Weights of a small GPT-style language model, trained from scratch on English Wikipedia: vocabulary 8192, attention and MLP in parallel.
Each number is 500 + 40 x the weight over its row's rms, rounded and kept within 0 to 999. Layers, rows and columns count from 0. Numbers have three digits each. The size before them is the row's rms in percent of the matrix's.

# layer 5 MLP gate, 1024x384, rms 0.0389, rows 843-879, columns 0-127
105:527509488498479476517607529561494471476503445520539503519489526544460569484465476472509528462528525494561527461505469517548476558457472575521504465508551508439477553514441459521533494451586519514483544495520469534389434463517548537549487434510538606474583557520468455519429468532455543568496468465491477452494495547500496479496488510419497564550491546494497495474446481446545435483447
103:506463516423502531436541509509459491466440467468476402459435495509475579521486504463440466596501512438497510570435527467504514475520469523563481469526551546531469429464460480500536465483443492478509530565470514445563441474522572462470421490550514520495445419469505477482462534482419537530508519475502516546464451423548508497469481503505486578515534456585476514473467532513491435525517
101:513441493558477511500536476441505415486559460480518499478504455516496526528421521457469448552573505538504510480459446564477431509507566479464483541481443508447507545504527547531551471456559493450471450483461447509451487479514572456476473404477473579509482492514484547516498526511503544555500536508501514488581434461556525443409522477527510514584541462527431560483416507479463476501508
102:522431499510532436475493529532504473553528564466486503495497428532437549552504586421513458557538561513479498494409498512545552531507537580506550460528460443485451531472522505499540496468521505396538466438513472472424513468535487494475511465598490506435510462474550483491535593553434503472459485551566469429478560554558569525486486538472537493588436572542505503541472432477525449575493
103:545457517536594460544530424492542482439463465495531587538501525488568525483488427544550479520557487449483476485403526479531509537531516545510518483456539485464465476459533554576527470525491538520494482508517556481449571512515515475468461473553535501491556513570534571553481538451526488513415526441394417527505494570485531465515531558543542523530550512515432498498504516516498527555463
104:509496451559522489521462475470520427527541509536474554504473496509551520483484548465477586457497478519554496479506530474478520464582442496519531512536510508519470553450436503477530491538494480487449568482516424490525469469502483507501435536564593529506530506461530524460491497545603470590526540542536475413448512562509525534548535450554515508522452471444500519504495481491548398577455
101:523515458456485485502512549545542450562476441478465458558540492524426492497457521447530547553405556413491532440492457501576488503571520492526557532536447514556519455496452505500541556556485561484495419485514470554529503513536481491510453562520464518505462547526427464608457463504433553474434490491477511541482449465473500519506531533477446510588563457416525471518491610475457451466482
101:504548481539531473571541463531480529476538496483508538459460534527474535465506524459555496457481531592456426548400447546493458525624486448473504480432548515509514459488483548563595558462524425546450469516583416490473479523484481415446537526516536526498570531525526534566405461550488519536408531465493501517510501525520505483511471481465449528505486519530542556509472511469548523538465
100:553445442510505538472521470513484495500448495556551477512448501500523469469480536510435467405499503466490574453488466495497531508500523498462503568500434503461405524486505450539516474490508501447561432505540501450459401489512536470536471553489515507456499471424466520509537453512479554538565462498500498483488452502519553437514614533496417508526532534536533559491466488476465466543498
096:450534525498520460550482478536569443517446451560484495521476505463476489523503491512491515499478495518565562471506510594507393539591486616502467503482525486551421546497523455528457539479474490448497456552488497494494454515538481488447491444459526501512492500535481492507434564491472528497396481505488463456525399466585536502472494556532537495529556541546572485510504466538473512493529
100:444540580453527491526484475513486423519483494428421535496499428450556539473550546508463475524489532517555436556526442529473500511492509521500537497468502521548545371529499547539424577459504473484493416521513433507416486479499563505489513538518535611518485479485485497468513525548536517452464509551481485520546494487524479470533529497444468482447478632529494510461436514555482538502476
104:497521584532480476472549577518472458465435443478473484551494465585520469527430409434501442436491493500509548578485490546541505506591497502494481458529516446459467511473441543549479519494501477514496547477565536444454509584520532547499415477458520511532529516534482516552524457508490538615469515520484519443485476568568446585488471453608567524499464531521598505551537457407582505491447
099:487428488446503457462517447578506525484483523518513497523516456519573451468453494523501556507490466431510538481519548544638449519473552516499506531540491502508428566472471414461489491458525501458476466532543450516487455476520526502524412433492581546506472527514475452510436511469480513543462461503507448494502526436471473536424549517515472532538483536512578553582465528469464514430513
103:453484545513520522499517407523458471530560466544518458613538485468526465478473516469467547556506599487526485499499557501512484528606523511493483535495502549476473512496465535582520482462522562518526451475447541488515464417529520527505492526534493485487471467486563458449429513531447546468502403479539404491502422539525435528555486501504513465561522525476569514515478544499537524503477
104:516512479512559474519517528499451447536435488501441512507459561459435472464552499451488502494504458531520496498501450457450436574509494571457436481512432506489501478544512511544582418457530543518464553490487426522448465457525473489485567514577423451498560533555491503536450493551456517582476473448463533487499416543550549491511556500489541531557513487531543545484444517542465592421510
101:486459476433515494538507556450552511467467489506531462543533505476439540435501472461571513480488596457510507454440453416456502516524468479474494525508518456418425476498504494552539472521608508458511519488545499525445505444529525474514489498566526481397502537485530466466424495507431545470464450521567578477502503438544516532525553500511489558449474503460534428517473508549492520482525
107:483493512388539499535527521487518499515489422552454518487537516514537591543354424460515496497581479469504486459455488534518433481543505502470495496512385481469446575516428567535497540504545567491507570486530463603421543491508547523527431466597494527522469479533488513491468531487536559458489499584502467455425503494483558524520557499549437494524406519496565431510526511513505510544481
094:487406555534498482515494585502500495503508522491494467538450524522443515495473579487499466460439565474555550448454504439473412525524516562486437511542489460489468582516459554436489443545535457503470501539517495487487563510513571518501435419488519518470482472546453453600534513586458541419531413519431485487514462502561526574513497481497460491574460463523530496548491503492508452549461
101:491546500495505461536504542440579573442435404447495551486507517512512579557458490512486494503489532444522581512534452508444537430488583487453500480427532443479439487395515531508498528481476510438470577456466521484490440486504479516443492517498460500551520491466491511464481522516468523533499470472483500557593502528583480543451562565547527547494475457462489480535496564562563447562578
101:498493450475478443443539560467539450552493424498506467463496441415481567503546502455476512512519501509547515485531553461491477559551396493516553505455448511519460484534467535550495411504534517481531593558569480449561465453513506530496518492448496528535518437484468462467429489456484472496524456440557536499529513530528488530544463521461464543548512471448471524498487521528534500531467
104:457446496472468518521500525533454499488473476538405455588507486525501541518455414528534463497491554403478534494497522499517453489541520500563459502515534501530483503535453549495439525636548553440480452518506511471462470430489496454453485473526484526474550602485464561515491433514491611470448510592516484500457470499519453483467446503508521470461579530413614474518470536452527520408486
096:455461537525523523521552493491507540499522560484549517489561537454485471504503495485517478519532488516473413557473465480499587479540537479389477521488532454481540522539432579535564459504541553535515439454465455469541491516489449424518488567566522536469462488543518436446464531537547500514496545488466484524475499470474453499537419476543483575479552491497547507520538505457473574468493
113:504430549509515449511545544423469423500446527517514512482454534507461521458468519511549531500513463486467456428406560536497512524524516576592504475532480459501504522552511540524518442521481456521500445486489477443499482480550509431540491493503491529419437487505548510489448542558496521524507418478546534441552471537593443490496503556528498473467543498530452474461483474461507466532515
100:524578495545466488444525532531459522519560554486528495501481431488553510504474573423439526467440475500489525520481430493469455494489498489514488520423500493421541498476486536556540520544488496552466552499492451522472475526532539442518495493561468501480546486424483425544455586578473519528539499505501499451489484557483410471480524568461480460547541531462532534481460512464502480526554
097:495488583482517413483577460440505492590514468549458467551436522462470513438450452515574488515510574414528513521493564453519509423536561484525527457430519481530481524447485435500534548497542448515529449520570486412529451414483533480590506544501452532521514527477463503567455423526544457510535463454538546523501432475463510568509527531497413518639453528512523569558500558433527450510512
096:504529509491497543504454459558532522463474542525518444555599509479534462511417486468513485505568579469448533519482541456552397485556551537522507518572493477525497485521533559540432519452479509505482464467510436541517475547499497514558484518471542533523504526551507514504444561535419514538528515455529550436542461464516460501487552518560415529416530462521521512435486511546521487481468
107:408473493483447476511481549474468532506479489492442518514481522503465481486404522534470574429478440478478498541459472507523458450504525449521566479480480539491512473529410592531577516454493465506488467481472461473499495531538565455546474543555451504514503491540517475459435531499541530508426526522597491416518460501506487552494431441513517476510460514414522485554457583504512531519513
094:535437484512452503459526510416478471579477480497470495486484478491499381481498501520480465474471636483557497510443545573466541477432430539524460588512512479544534601501505529506516473572484542570529478471528515456449472493550501535555472519491474540526567530424494409573517530558509596524513490492512513445453542447531497546513497453433481480511528479597517441506502494479495464531499
102:435504427548470566499522486456504454465520536476507465457465569501451471493506475499461488545539451481435560474453422536455386561539549555511449518503473542577455532513479470507479511513547492523500494491453578414462578525534535473472463485486502454546443469465511543455384543503474543482546483490487533510547438498501461458484497521531504497476554562523434505592491500550495506554502
092:526529556411511528496477505496478503519508471509485531490586470552491554554410470509479511489463498427513482538469520502521463450525582462510453481412545458474404488493522536497468491469517524530473476554573459510472558541517472454579405458469515491494526505526522545581427557512481567505524414537524448541515456507548534532503522564479490455599551479455551516479486514481537616476483
101:420522554476504466546538471538561499574505446499485582570508519495521500444395438571470502564446514425547516570442442525537478520581503513456500441514463537458516491498478515562488452488527537499515462576501440468432533473572499445489485481489575535472508489586460473541441488494440508576473514497556482488516481487516496585401583474459508545493439559447534513543485526463489419485496
100:462497469579436525492518469465596466512464416502499481501518460497513537522518518541524568482514536452493511490543522502477510588534467465492497479483508510537472531507541503527535467481562500497414509510560520480450487522501505484539520493583512503454543535488535416475446520518450523548467539505453524453540530533499424494514443492574520530480546550518567467462500562571518471420526
096:475488438533508469513577469454564530536474468489508516532480485535583494478505381514527442495553503455573527580421482409531483495478455515434501478533447503524471528471510546573463473507553527551451577560525434479473521452508471465485514506559511480466512511552522440456462514524479462555484466429513486532553508514535516559487486551494463488558483511606553522471478580481468510554516
098:467501467502454541549519533529472539476465474448491508484444461492525549451463538495491548518462511498484515510533497514535537495448420458552506459486379544480524549516523436464529533464471505507503510474443499466417459461512459549457449444513530499456542463516510532532378571530474534455478547463562478419541471488484500493462508526498453389462483555499521421442507578534565505530485
099:480425477413564489488558563571563538524424552490540565480476514509490561451451527498500528537468586538527518476441465505488504497518540558436511474579461487463470528463555478474559382418513440501535457461435406453453503479514509483455523548554487518478482472561472498485502512490521525532476473494510525505560489400508469525489456518470540539477521501520462588475447458532501476483459
093:496527542525564465488489558551439425557499501473543516430461440459446445510499549492506516404552546486498475470490531535507465516570469467536484486478481506575452506568496503565482502530482543506524541542524431519499386514471436507429460561479454481448513474476499474479459504458536559459473531516648502423522484481567443538518426521484550487468493508524503490509489539461536458509517
104:554524447557522505510479527462558421511392433560556546557528427481560497549500521517447546537527462517532518481544467490446524486456493495465423467547440500450481408451472516579474523480497505449519474491467464510477506518533442529502534520563514463488431508566519506526511567479510535453511521492548530547545425512501430478532493495443484500417496553513436430522473515498494481467565
# layer 5 MLP up, 1024x384, rms 0.0379, rows 843-878, columns 0-127
107:566579528499572545529443503443527475524530482485387480553533496499459494458488464508508442501557478466493498533439526529397508531492525487525508512460510502478521495524534487462551459490540548528511522566461490598540533538491492534480457575482446442544547574490434544508511507453460525462523522467458491514460447554541393549461496468455530529533497509512578457513543551444576528499530
102:482533465517521479581455495531550547451421503482508509510530449499520450535492533521567502449458500537546450481523487514508498557531467460453513450420504454457581492526526488520467462504543536522532503456457537447477501483518523490545474514542502495514482444447494573394458431465549510462504534408449474489513496516561503555524448486534505434454402453495455513485473504518543501477487
100:436518459598473510456427526435449402566485490496458508534468460525502540493485515521506573571571526504482502474520443449513532507509472485516480563462409525502588527505547480538422501442563503485477477482502464485429490465492568502537550470433540590553481498511511529527520509513477469421497527529523489517535411490492577435518481482459571506559523528491428576487471502491510526467464
103:466491576502515545517516505430532516497528493513490431527519568470459584447397539501482472497581528506496461504479477510546442492417525537414496492453556425529454420526523510507549533543430507471524519533482458477494537525519497553514461532544500561390467449514584458487513498488481468501513517570535480477454477463505439500513445484497583520538473491475528527495555492500472500514503
104:463584518519444508519480481539453452512475480487546469513458489533532477473475485479512468451489513567432462574437469550505492514491437501542533504575459484536501426554492570562481551513522464559461465568551552484484481448505482517504517472511536511494507449476501472443539520493500461516488512511459532418477477488510430566514572491433459509485552457459503521499542513508512430426520
105:459531482531466417564545525567551458521500501559484490530462504506501563501531548543495466522440518469504574516483488554538427495554501461495441469507525451475437416531511501442511524540451563557556511560494542471448472452486484486541486498429457463501454514421517508550528577458518499492524420488502568511544450554541512465482548492531522481514493479461480559498491532559546447510486
103:468537437456458422510433471511539480576535496573521502491509414517548498504485506552485526600478477582462543529475529496427449439535526513457456483470429493459520538511520514445471513470469523442485459441483476487524502503455453540547492507420549545491477419516490468519478538490497506545487485500526498453514518477445502467506500599518578497470541531439523549569531457559491493497560
100:469460550487477498419548476542526453566465558579465439526459474545505499456524511537452439397482456504557545506568517479491565495479463535475454531514456490524511473520494501521530513440536517453554528500424491428466487488443471508495490517472476540546412502424528441441434514521567565526534526464526534512522481523498510559522462441479506528427489525484447461553506471505514505429546
100:435558516468513472490443481478553485445555489472502509547520490476547538467499485501521496489572409440487468450517523449462445464557510501497516499500515462503494510513499504523548463531438488544455498515543462564531599527477546526504563508527567474481435497520464511570510515504472486511452529464508474460420505382512509490496451449483479502507499525470466539495496593490460549448505
095:470517484476455470528532557492523473488514545478536533488564486525524454475515433535533490485523497509500508497426467489509532480519528450464453497532519560460509532475544463464480516502511441442466441469489502572508510522454420498513488495582509522478448536500450478500482400556445442509457575495555528464555434515435527552454518582472502512494434453575434559501496495484551428482519
102:560477490512464550500511508502518462404561471448520542442486506536457517549467493553501523472524477471520505557457479490503559511535468522526521522503484469392485588497538448447510515506471511508494529432539537545534467518528579513474516497500521550532502473570518462436528499466498500538520527557535496550510501520537508462497450492501516560549450448483420450454513471563499474472452
104:496561542522487524405551536543506509533571482536471496505513479455446526471512522483459498498582514445528490449449445481574561471493502503550475527549466480474419476474528430540458452581474509533593505469570490537487499499512441486489463507484530551563550534491565513461548425484464491545493551525505422517523455548509448523509464444488474505557573456508533481495440463527481569564513
099:435446456469438500522456474426529525519478547392586477500496520506496499472477534531489525480494476471582519493479520535494475542434528565463531453466453581500472497568551458449528512461530522508549483492558510567450526427472393570521458537536486504492468495583476471513576546541505533560460538555534482544445484446457492491519478415558510504501455480484474533458422505508508467494473
102:432498476486464437478448479488549529504491551479556483540503475557560543572540525437605485510476501446425514396494487479481475465600535474549485539483498593469466453445471467488465489559569515524486511449451597518453422557471526596554494509486470458531508529535479466439506576528480436527492573500458491519504501503470490532515476505509519409543479528413534461506519485500528509525530
107:440450435523541430567494477510495528433450518471488521487592491458528541504565556496518590427500498507488481468477559448490538547531488503442548556422431532498479471486526474487539438579554579469472503524451536529594463463497501564498530370494507465538484448462488548478447525483511491446467468477520487520502504561542530531497537526504498552526492492531479452543518497527458465472548
104:521484472519521536485466470459483468471580502429458454454511547525457462549499443518538484479519432605470568493528575475521425432461545432446530558418537498570504490487445481488522554528466431513568447497508516501490501601516470504448509461490511519500457493524562511489508552420576534571471493467468513460555553519497502498518476477518504454458500581434411510557506560510537465444526
109:512517502425487500457532537525544441440475462474462542474541556455524526420491415473544577487535559437514496478430521545595502525512518501532532499551486496523505523481377525479536524543519501582499511541516464532506598489518529517474484516498480555461431513455515508566507502515537516505489529507534431486517500437521460557476507539577478501522521509501531450470489515466487510525480
094:486508488522533539496539517548497520496552464465530525403515519475450510506540559425463522540578523498459529478469521473534459425529513527522547527440544466462470479520446537505458496479488522475493540468562525447553547492509438582422434573544580536512511564469504490503527530477475446451454464453464477554525475475457490475529509514532522537502547395476484499485553487507512483473494
099:530465557466485528534475563480522492479443443483489540505489574473465529475516478539547533494467546469503558547443537611479474525486504424529439417470488529507463568437496410483520410510543477537505581506486547496486554443504512528492494533491476518481511506540601507509558509439478525483496513513521496450477506459461524531454484553521550570514450441493525523503461536463491457504480
103:473485516539496496456507523537435507510474552449489493534507552550474462595461403549497477478534521487527491437474487526537537491488521472572486574545525483538480499452499525424507511461531531517463521460415598477410487490459495485513447606505503489470417500447498459578486458535547534469495514501522551544517395469449548475503509505447478490415523554514559545557511457483480445495487
102:454468557462461484462462467580548503495540457499414435569560506549546499538472515473515503430514525471525468517474503575520449416539487459556570548513467513470489465407491479495475532516550490487482453570504443490479452458472502460430478516587524539557490548515507483540576496556501514468478531499505449500501432442512523493505505550538516499473526546531548552532471496629466521467451
094:478472485484541499494476453449455448473569489519612512487534520444490505565531453513447457494537470509494493561541590476507506473512451498523481491483474515569475497469539418487488509484426488464480429436495524523459548518476512474518484558469467545560508512558470462549468545535454487506504499549483437543540446546547495500551496501581525500490490509472496492471515461527585502610506
121:542454436529574476483521468498489430491506435504449527547538489427451480514493416470584496570510514516505516453394505514536491537503428517562550457574482540466475441450460511504488489570531570477506458497509513472536421473499512478508462468484422460480481397518503501452497513566530520487498382513401491499596469558478537526398515552536605489450571435492518465534466469438566474443488
101:473451480425463489484511529541540487524525561469431439526472545568520571477531456561519473463441445432453453456514462476484560484513493455532479552545437474462476438518465510522471459518452511474503511548485503482526407580508525502464464479464511458504582523457510530482516539535489473477500503467484498493440519517535501578442449492477454463549535551429547521518478545460516436507481
097:459548533485468488449425505538538441535564505550482479445445513512504536477477449479434465537573453459512549467545472537464567539490537489601501515488548529448530559530502561590429459452529487465436488565461600533475476552470543515513462458510530464497505492499516463490500563536497543500545489503568566448564488499513557520539554548511451480464479529529494507493523429468491425570463
094:500509586470472570497519505553461490484564462460543471507496470499532479510535469481448465402481425440513531555451511493481606544432483449526466581502510536516571480519536507518468451491484540438518497486546577438486523549514441543443483499414484453551537478453458479431552516478539461494507542555617504463451484505492482470562482495568540446504397508524558468492430539527508455445487
108:478511485484498495523515484504572507454510542448485555511521499476428476523461475502465516486481437537499474491515507528512462506481423431508467438429464499488476478508498494497589591454539485487444491400483560487549448533459515526441505457517528477509381456544519521476495550515565484519507427483478491382556533537531457511526488416524550474486450535498492477524544484602505469477464
089:494476401497517489504475494556529498555363509517468454507446508476516482475534546469456488528576544558497471390530466468408483542558491562511512557527478448410535527465491456578487434458511501457485521452433458515568511446510483526515486467461534501467514468587493532494493436502473506512480480584507454578513508514470514541490502478473546514523509500502449487426510514516499487520526
102:482493567435561470442462503505518480445521512438538591498578525479520490512514442519450508523532450507487462452449525491464450472461494535499446598441553520437468486515529507491542534489487503498510467436505513534486521487517512555518490447462553546532463496475423449501456468519470504498551469518553494470554423524495605450493474441503479512511526522436496464502497496582556541466483
092:494544450491526493491567564486500512499473454493504520560493465512541496501428487481501417483467481505501478497497477602543499502474475592448487545548478471403470552477472544469556524481455481452519452595516521524441559515441573554534566494471527433536461490547516570495525423498427543491462548557506477446520517477516553515443521539547519564533502532484542517470524534536479459472516
105:472440565498449465516478498468518475529578473522507451521463472460547447516511567563489514447552500462470565474574517550478526454460484514542508486553485481467536532544522527531458471524463511466543516489445514503548500495529551542444485498521443520421487549505477549511489505542520550566486470483468546490479509542505464604469530542454549469471464530524443491457393447509520547523478
100:497440476472506481437530526483448464486442516517578482499458509449532455571529541473570497545497548473473466553557478505429470468493548502511467538454412488506464531458480560503448559466517507527449464502546467409472458513529500527565517596493480524485518515512507461545502513544500524509468490468454534452462539533498504520463501538513520473525493457464442550513522429576492451560438
092:564553451502522505495540555468484488497475503552530506500515516555536571498506443446501539442563547524479583442481445397481523484529449467510526433483534474576585405489509514482490520529462496457565542532413473521527501550492533534489509418534508445470565537519507428462447492452497549493431536531516527405529493492474565516514501513524564506512476517448493508480587473470469451511522
099:453392410558562482537458526475493491398496572526477498508543438507472499516520477549525581572538474540511530480513536491588523558575506482524485499520545524564488463456496502472444539465510444521468501516459518461508493466472530484510488442431549459508506454544464512606498545557553448474512503472500505461486499509418543481465520420524530444446504491503540501476488518559479557474491
100:528518559522484468481452487529528490496491535517541458417487554532481543431525455482568511505442527463468577487537504570587528528518461508561524485576550497481507523436518521530466497537487498561568423530505475473404542546497483505513506479514468470441451409448466473515531488545473556619491563450456488551481481430450436444529533489525540498542519442487476475518487384496477510462531
092:483512577513562438505481478540483473555583412529526467439482519461477458560529583540530519502569487526515532460457471514473495485477528494570392468422510485566501464545476600563446453481516573559524495575557572460499481508508514517478512513475492536494532475448493480466485451488554561481542489529510515426502561523453444537480455516503418488553457548509469484470541511512410533478496
# layer 5 MLP down (transposed), 1024x384, rms 0.0368, rows 843-878, columns 0-127
105:486485536413519496490550504499431520484494453576497421459509514422505512496529525503501435474568428507529436486518451589512485513474543493499542470507512475506582520474471553528532520532528484507477482442536573493438516514546483524532541447423533553520492488501519542499497418446440516399449479489515428544472543478503520482529511498504421527417481496538580543524495528491532479531487
099:553494520525555482550481480510496460487447482460516501472439514468516529492562536513391501462513462546482499467438546507546501454478582495488511510498591399489573568461519494474485545535553471536532474506519479492494516537494437439542530484555605436534474512526458544496503490481442542387486481550526545512471566446436508540456569508561558501452501429525485520568459515502503483467545
102:453457465587519418466473448456513432592558554455483518483516485523557487525495479584521553478529499498497479498475573543551535537477534474502501544529476461473496554454519461487481548489486592444434505513499469531452502522557487453538462584425464494567521515486466535452571538463561495486474428445497559507561478505481463548509478518482465549505448501500544462440445498484425529512448
102:542615526538510499519566512500505514489497446516449481541516512528471488473438531542567494459536431520507456544461465493531562463509599450431535496493528482503533517511469544497439450486448498519481466518513539509459492482583463478530516540482534552426553482494555513440525502523504520467550491513505504457524437501434471459471519528526489489533443500488522520486479526428516560547502
103:529535524522521557546593576489414470549537497518546514452527514554493532587534522483461495525513418510487500493507472493490553536481483604505459501529480486525533413488483498455456568514502428434464494512429536412456546559698430536469509493482538497553498528568528498531525496469513504547510407449504536489520509466508529496572467471443418482484495465456489479522513479489431524510508
106:466538402584502514561538519527487556469526427548524481545464465527515462477560481527449513541462482479444527470506481559452584466542483548551456502479495553436533445461512558497452516558463471466473495483451536441558495516482523493488522520506431473470485547546538498502475499463570500480525558407545476526455523541533513561507418473427507492490533523479580568480503487462486541496469
104:503518453532463443476558541502496480503465546454519478544485508572522491434400466510475488516471495485533448479549531519491410577517515481524506510475495567549580505538478481458489469549467475555517450488505483581503431499561545593533411489556484525461496456533437500492479462442492464568522583462489517485478529441470482470469452484521492503543581469553507495443494535513523484471522
101:477449559491518464512513490504475472435504488498529490472513452566561527417499485538500535460465488517496570519481428495556493452446440510515478419538489475421476470477589522532424534394553581527562464515457463460469456490583504526524515515546452520546450419521522563465510498464458547417537462505477509535559489485514505468495587536493521459522486522475532469560527490441565535505528
099:443514530495571530435445539510527510430537455527422505456524546475519532547562489487467459464568459544551427420504498464463471559474497507473481483500506414590543461514539536551531426462455510570557528489472547585462442456441447485450493465540482497453499519479513510485502526474465476488497451508490547441514528445421517612598478533557459442525538514546501484555542449471534493470473
097:501497491466452522545542496512525515508609562478466497477442522505486435512522449523505558443488520471531507528510470559546485457474505489509518460420529474471501558488435519527449514455459470495518479471508501525464522456716497495550487460531530555538504491580532462449495515506475484428454529477477536538523478562565412464535460517476397483541533503489469449514481492552461458443616
101:541553500385507479531544503502578457500516503530431542503569470575520586552518500442494561472525541514524503558448448479473601528518462473448528474476503545501463484516456593544507552487461602518521485471541454454452439492490560497446499534488470560506534533519526471482514511531500549553469483457563443467492507369540485470476550436468465510463534464435544456492528571532468522493533
101:475511470461494482523484602533617527484466507571536453470567454477454515595538486463501499478476411483493416514464488490500453426500453484485543512458507540473485428481511510453548498575541454517484497531470544531483468530496520502519522478473460482563481524415469467480507468547479445529484506435462512528462507440537536475464515486481428521463472460555507554456467562443490519558554
099:488503489503536508603491442551525536505545500536501428520546494502535449479480424541527558507479560534469528522506518420493497493520497452476482491468524552500472586487536512583504479494501481485438464485492489531488465412436454561530525506573499462454463495445498502473402495511508472475474477516567465532487452494516501543513446538494550505441549511471545476453532494462529506454535
102:466497462522508428478419420507506528531474530454459451496557520488463483566459493481446435471428526388532560514423473486556541481549505532503540479512533579488552550434450439441480462473464515574437489469517518493535488419472477550545605486499500530494543474493482466554511480517513538532466460508512451567521542448467443524560538531491478470494525453516550478538483532542541529575504
106:471585559503486491462504563463475446566413580505447462430483437522458512521464525519592584475464503505480507451501448447531511494517519482472496498518454504510562483495477489484438504465530572562498464452456565538459522487430426498479535510469490488501481531466509509552503477472581509463503494394553536512458523523517547484486481484464419492560563500465506530449493542557512473494460
101:494527482461519456502472495521462548464500480479494446523509544506429500485463532487561496510426517467470442503474495437580569502396498475566572593484529474508560592496567498526392509523454560508524419501444520496528506477472496518501496558528525463497511483555439479506441508480513489540583537498491485500453502484501519429453508525520499564543462508546481578459590482506462518539535
106:493518548503531539488525529478527523498408447542465586465545478523516532514527455495462439479528574531488466516422534474490469424404507520547566535531446530482491504477517471473494492500546528446577498461501505549481539532446483556480456472536486525533435478461538520519508431392539496538554538482504483500488465523449494468446558483479536527492493504521504474436547479579515446530404
096:429546454429555465509401446467509494444553489494576525454487458512524492526506494555597499463559576435492512527507527563469500511498517476507448487520539489562518545491496520485437431475477546555438449495516534544464544492465505547505525461486474524572495496516547504451373508523530498473517517501559538470509502514493494515516547533445540401427525516484487527543438510495543480582448
102:506437574516476506544470463502525511503492514460546454482475517489509417445498528466470548462507495465481519547484471495422548437504479564472501576493498450467465535522492531422480436464471534550476461455500460475548499415412554524487484448527475501483451537486488522437525538541498504542471511552525445520520550451495464552533481482544551495549505520529526563511471522598448546509480
104:534488470508459518456458512475539515541496481471597426458499471437520511501536513533478497463523498548488432432449541522524543511489503514493516497548487445452522518506467430471526495529544577439532482581540427502512541468401492476479508527395477508467461510488529522514509527496543506514407464534494526472416487488429514495541434476537578486489536497517539530514584495496472474474478
094:499541530546466524448508442477496488541520550506565512433527460436494439561524470462533504394465498478549531526523511429465585463538431465463442441481505467526497594528475522455478531497508542516535532487493445479558422484409568437559520507504429505487543512529508533553468494541491519498565481491429509490459539507470441444470477458523556490394528508488468491489515538525500444422458
095:468499504482491456463476483540527512567493382506452507487540464455508455508455476557510507542490424503580594427458430526497440545545541558495425490585464512477479549537544494494489554469446464491523510555509493432451529506428563540485517516525442525465485534521510552493531428461498481514500460515485498467468549467472411539510504519536445460492512377467514475566487470535433507483538
117:493464475490432521510481483505475479537469489532475508483453502516483539543507445539495429493464503507482535496533569490457463433489432528544516494521510549469469535475482506497529541522579512470529435481538530480503504460521512497571414473419528506446473438495499476532484510552472508520480457458514527440547530547485454474493512531505586501492518496445487484407426490569529382476537
101:478491409581461477536524472536468443479532503487573438426502497598516515565535480462492466529536551501471493488506469463438543441519477516512570569511554482438514505464485542526480513522463535474496533499483548511455529482381530560457538503572569498568491425510517476426383444532479457496478476525479431560572536567565470442507452476489514514491505486498494482553495471459522532477568
097:527536475501457509475490549465534571535544499506482551552502511463583501483555521524544516565542509433516463530496498565462513486460427465440547554548501469455513525529467490503472538538459514477469544459561485514415527550390511530477439485501576453528612579525553512547487486488497534537493542441459472538487423484497518489475505620523481513497498505500461521523458600603422537536498
097:515442442486551479507531517451510455467558513478502519518438487498420498478465489473494527570541546536522499521539564546464470504514497528462439436448444538503381503457523516545404505495536464499519521535532509454485499418294479507498506552588516522448474457504460446488477402504464485558469487495542465495583493506493477501529556473542534493566554532465463546512502451554490458517464
109:543537509434527508505545497496439536475532531514555469527473523551442463491466499543467509528486460406448499506533507460516523435483564421471461492508419464508502563490495518427433493497518473441459414486531542462516549465607514536465506434510545505489481528465534472542491474410526546597564527529490500459487480509524443510505532513459495495476526467528538496599452458575456494540502
093:504484494557512576442512431450554538445522531443503467494482487592540404523494540584448453417569520503499525493549477581507493427529538482493473485506565493533553520481541494591472565524489489524482448497478503514487476588493457437580510568468466478409460542459560505546494522489596503474481471460505553394453513513538512516504483461496484460534391515501552599516407468454481522567472
102:520541507523493459507543457519490472504508486492458530471450463521417616455527480495465516491474485543503401522554575494560537569555518507519544445591483494538511542434512466474475450525484552508449561564420485492487521515595414446529516480478500547405549488478494439542494510518444511504510453466486445559564507470521554474420541436479421472471517494477565470453405523507558517522579
093:500486500528537520479521485471504471552546478429466479507558526487523522535536476574479509521480453427523425566492548539505446463454588487574526535461554451530526498529461546448484547490439436429532525512491529520509433537505495527512465500530465470555451490501496516580472518489460575542530465560515468527472449539482543528476540509499600538544473539587531502485533493566524495470444
102:547502469518487548566476484407496457472541529524501421552591496504480521499436567500509506452434505570517503502460497492523509521460489526469474505532490448511503465460517471453513415509447498534487533440491491549549498507492476493624484456528489461519477536539539559514461559533487615512420501523537540439497517488561454461517449451597499478447517436509533592418497517492526498518560
102:504587470432446515542515414548559549461478508537510515546643574481542520505523417511445488508492498509484483480506484463550458488531526541499501452538516464444488476549368537414481450533482469531438550534523482487423453542399553472558447479516492512483526515558520492506512558469554510581529425418463535487484533522544484505454468478413411502480550491513405434526570521469469518510455
098:499409565505455542474515514523457492495492507507477451453476572533430492450497437539507436494523501549533463534501557509518469492556529493520533480508496569521529482480486498546466548459519553511514498473517503414543531475403522495493476493468532488434438472482528535438491553490482520552459548474513477491508510410449500475527508482568489450505460531471439433497396487469438541518529
096:516498511463486503532514485524453494467568520535467483502551480448516469524514487502502517524493536555511512443482514488508470527560436519482468505510540509472418499500529504472513442441453511562473525527483476553456473582291560562445530464523533516536561480464440471483611531470533536483431500542463470600486577451482413502472552520490476495577532473493534473530515440483555528505450
099:506539461561415485438530511449511532338457464477490520497465424512503516518529553537534431451448471521442480588483547552480531492454482549535559504437528521490502525446487468480526537514421558471519513508492509497485487481468420547509526520532488544545445404568536594436505514524460482475507488532534578540533521505522507492486496469481497475549513488446487564463507559529473499537544
092:433511487494533527503476493494534501511520492435527448484516511366465450492484512496480529508496495483512470569446573459550534473512519464480513488490512542440460533520530449467515426563511472490530494553503458544514448462270508465512477545476511511539502552432566499532542461481441490460471484571475519542530472527524464539520442570474523523527534514479483540458424494505521477508486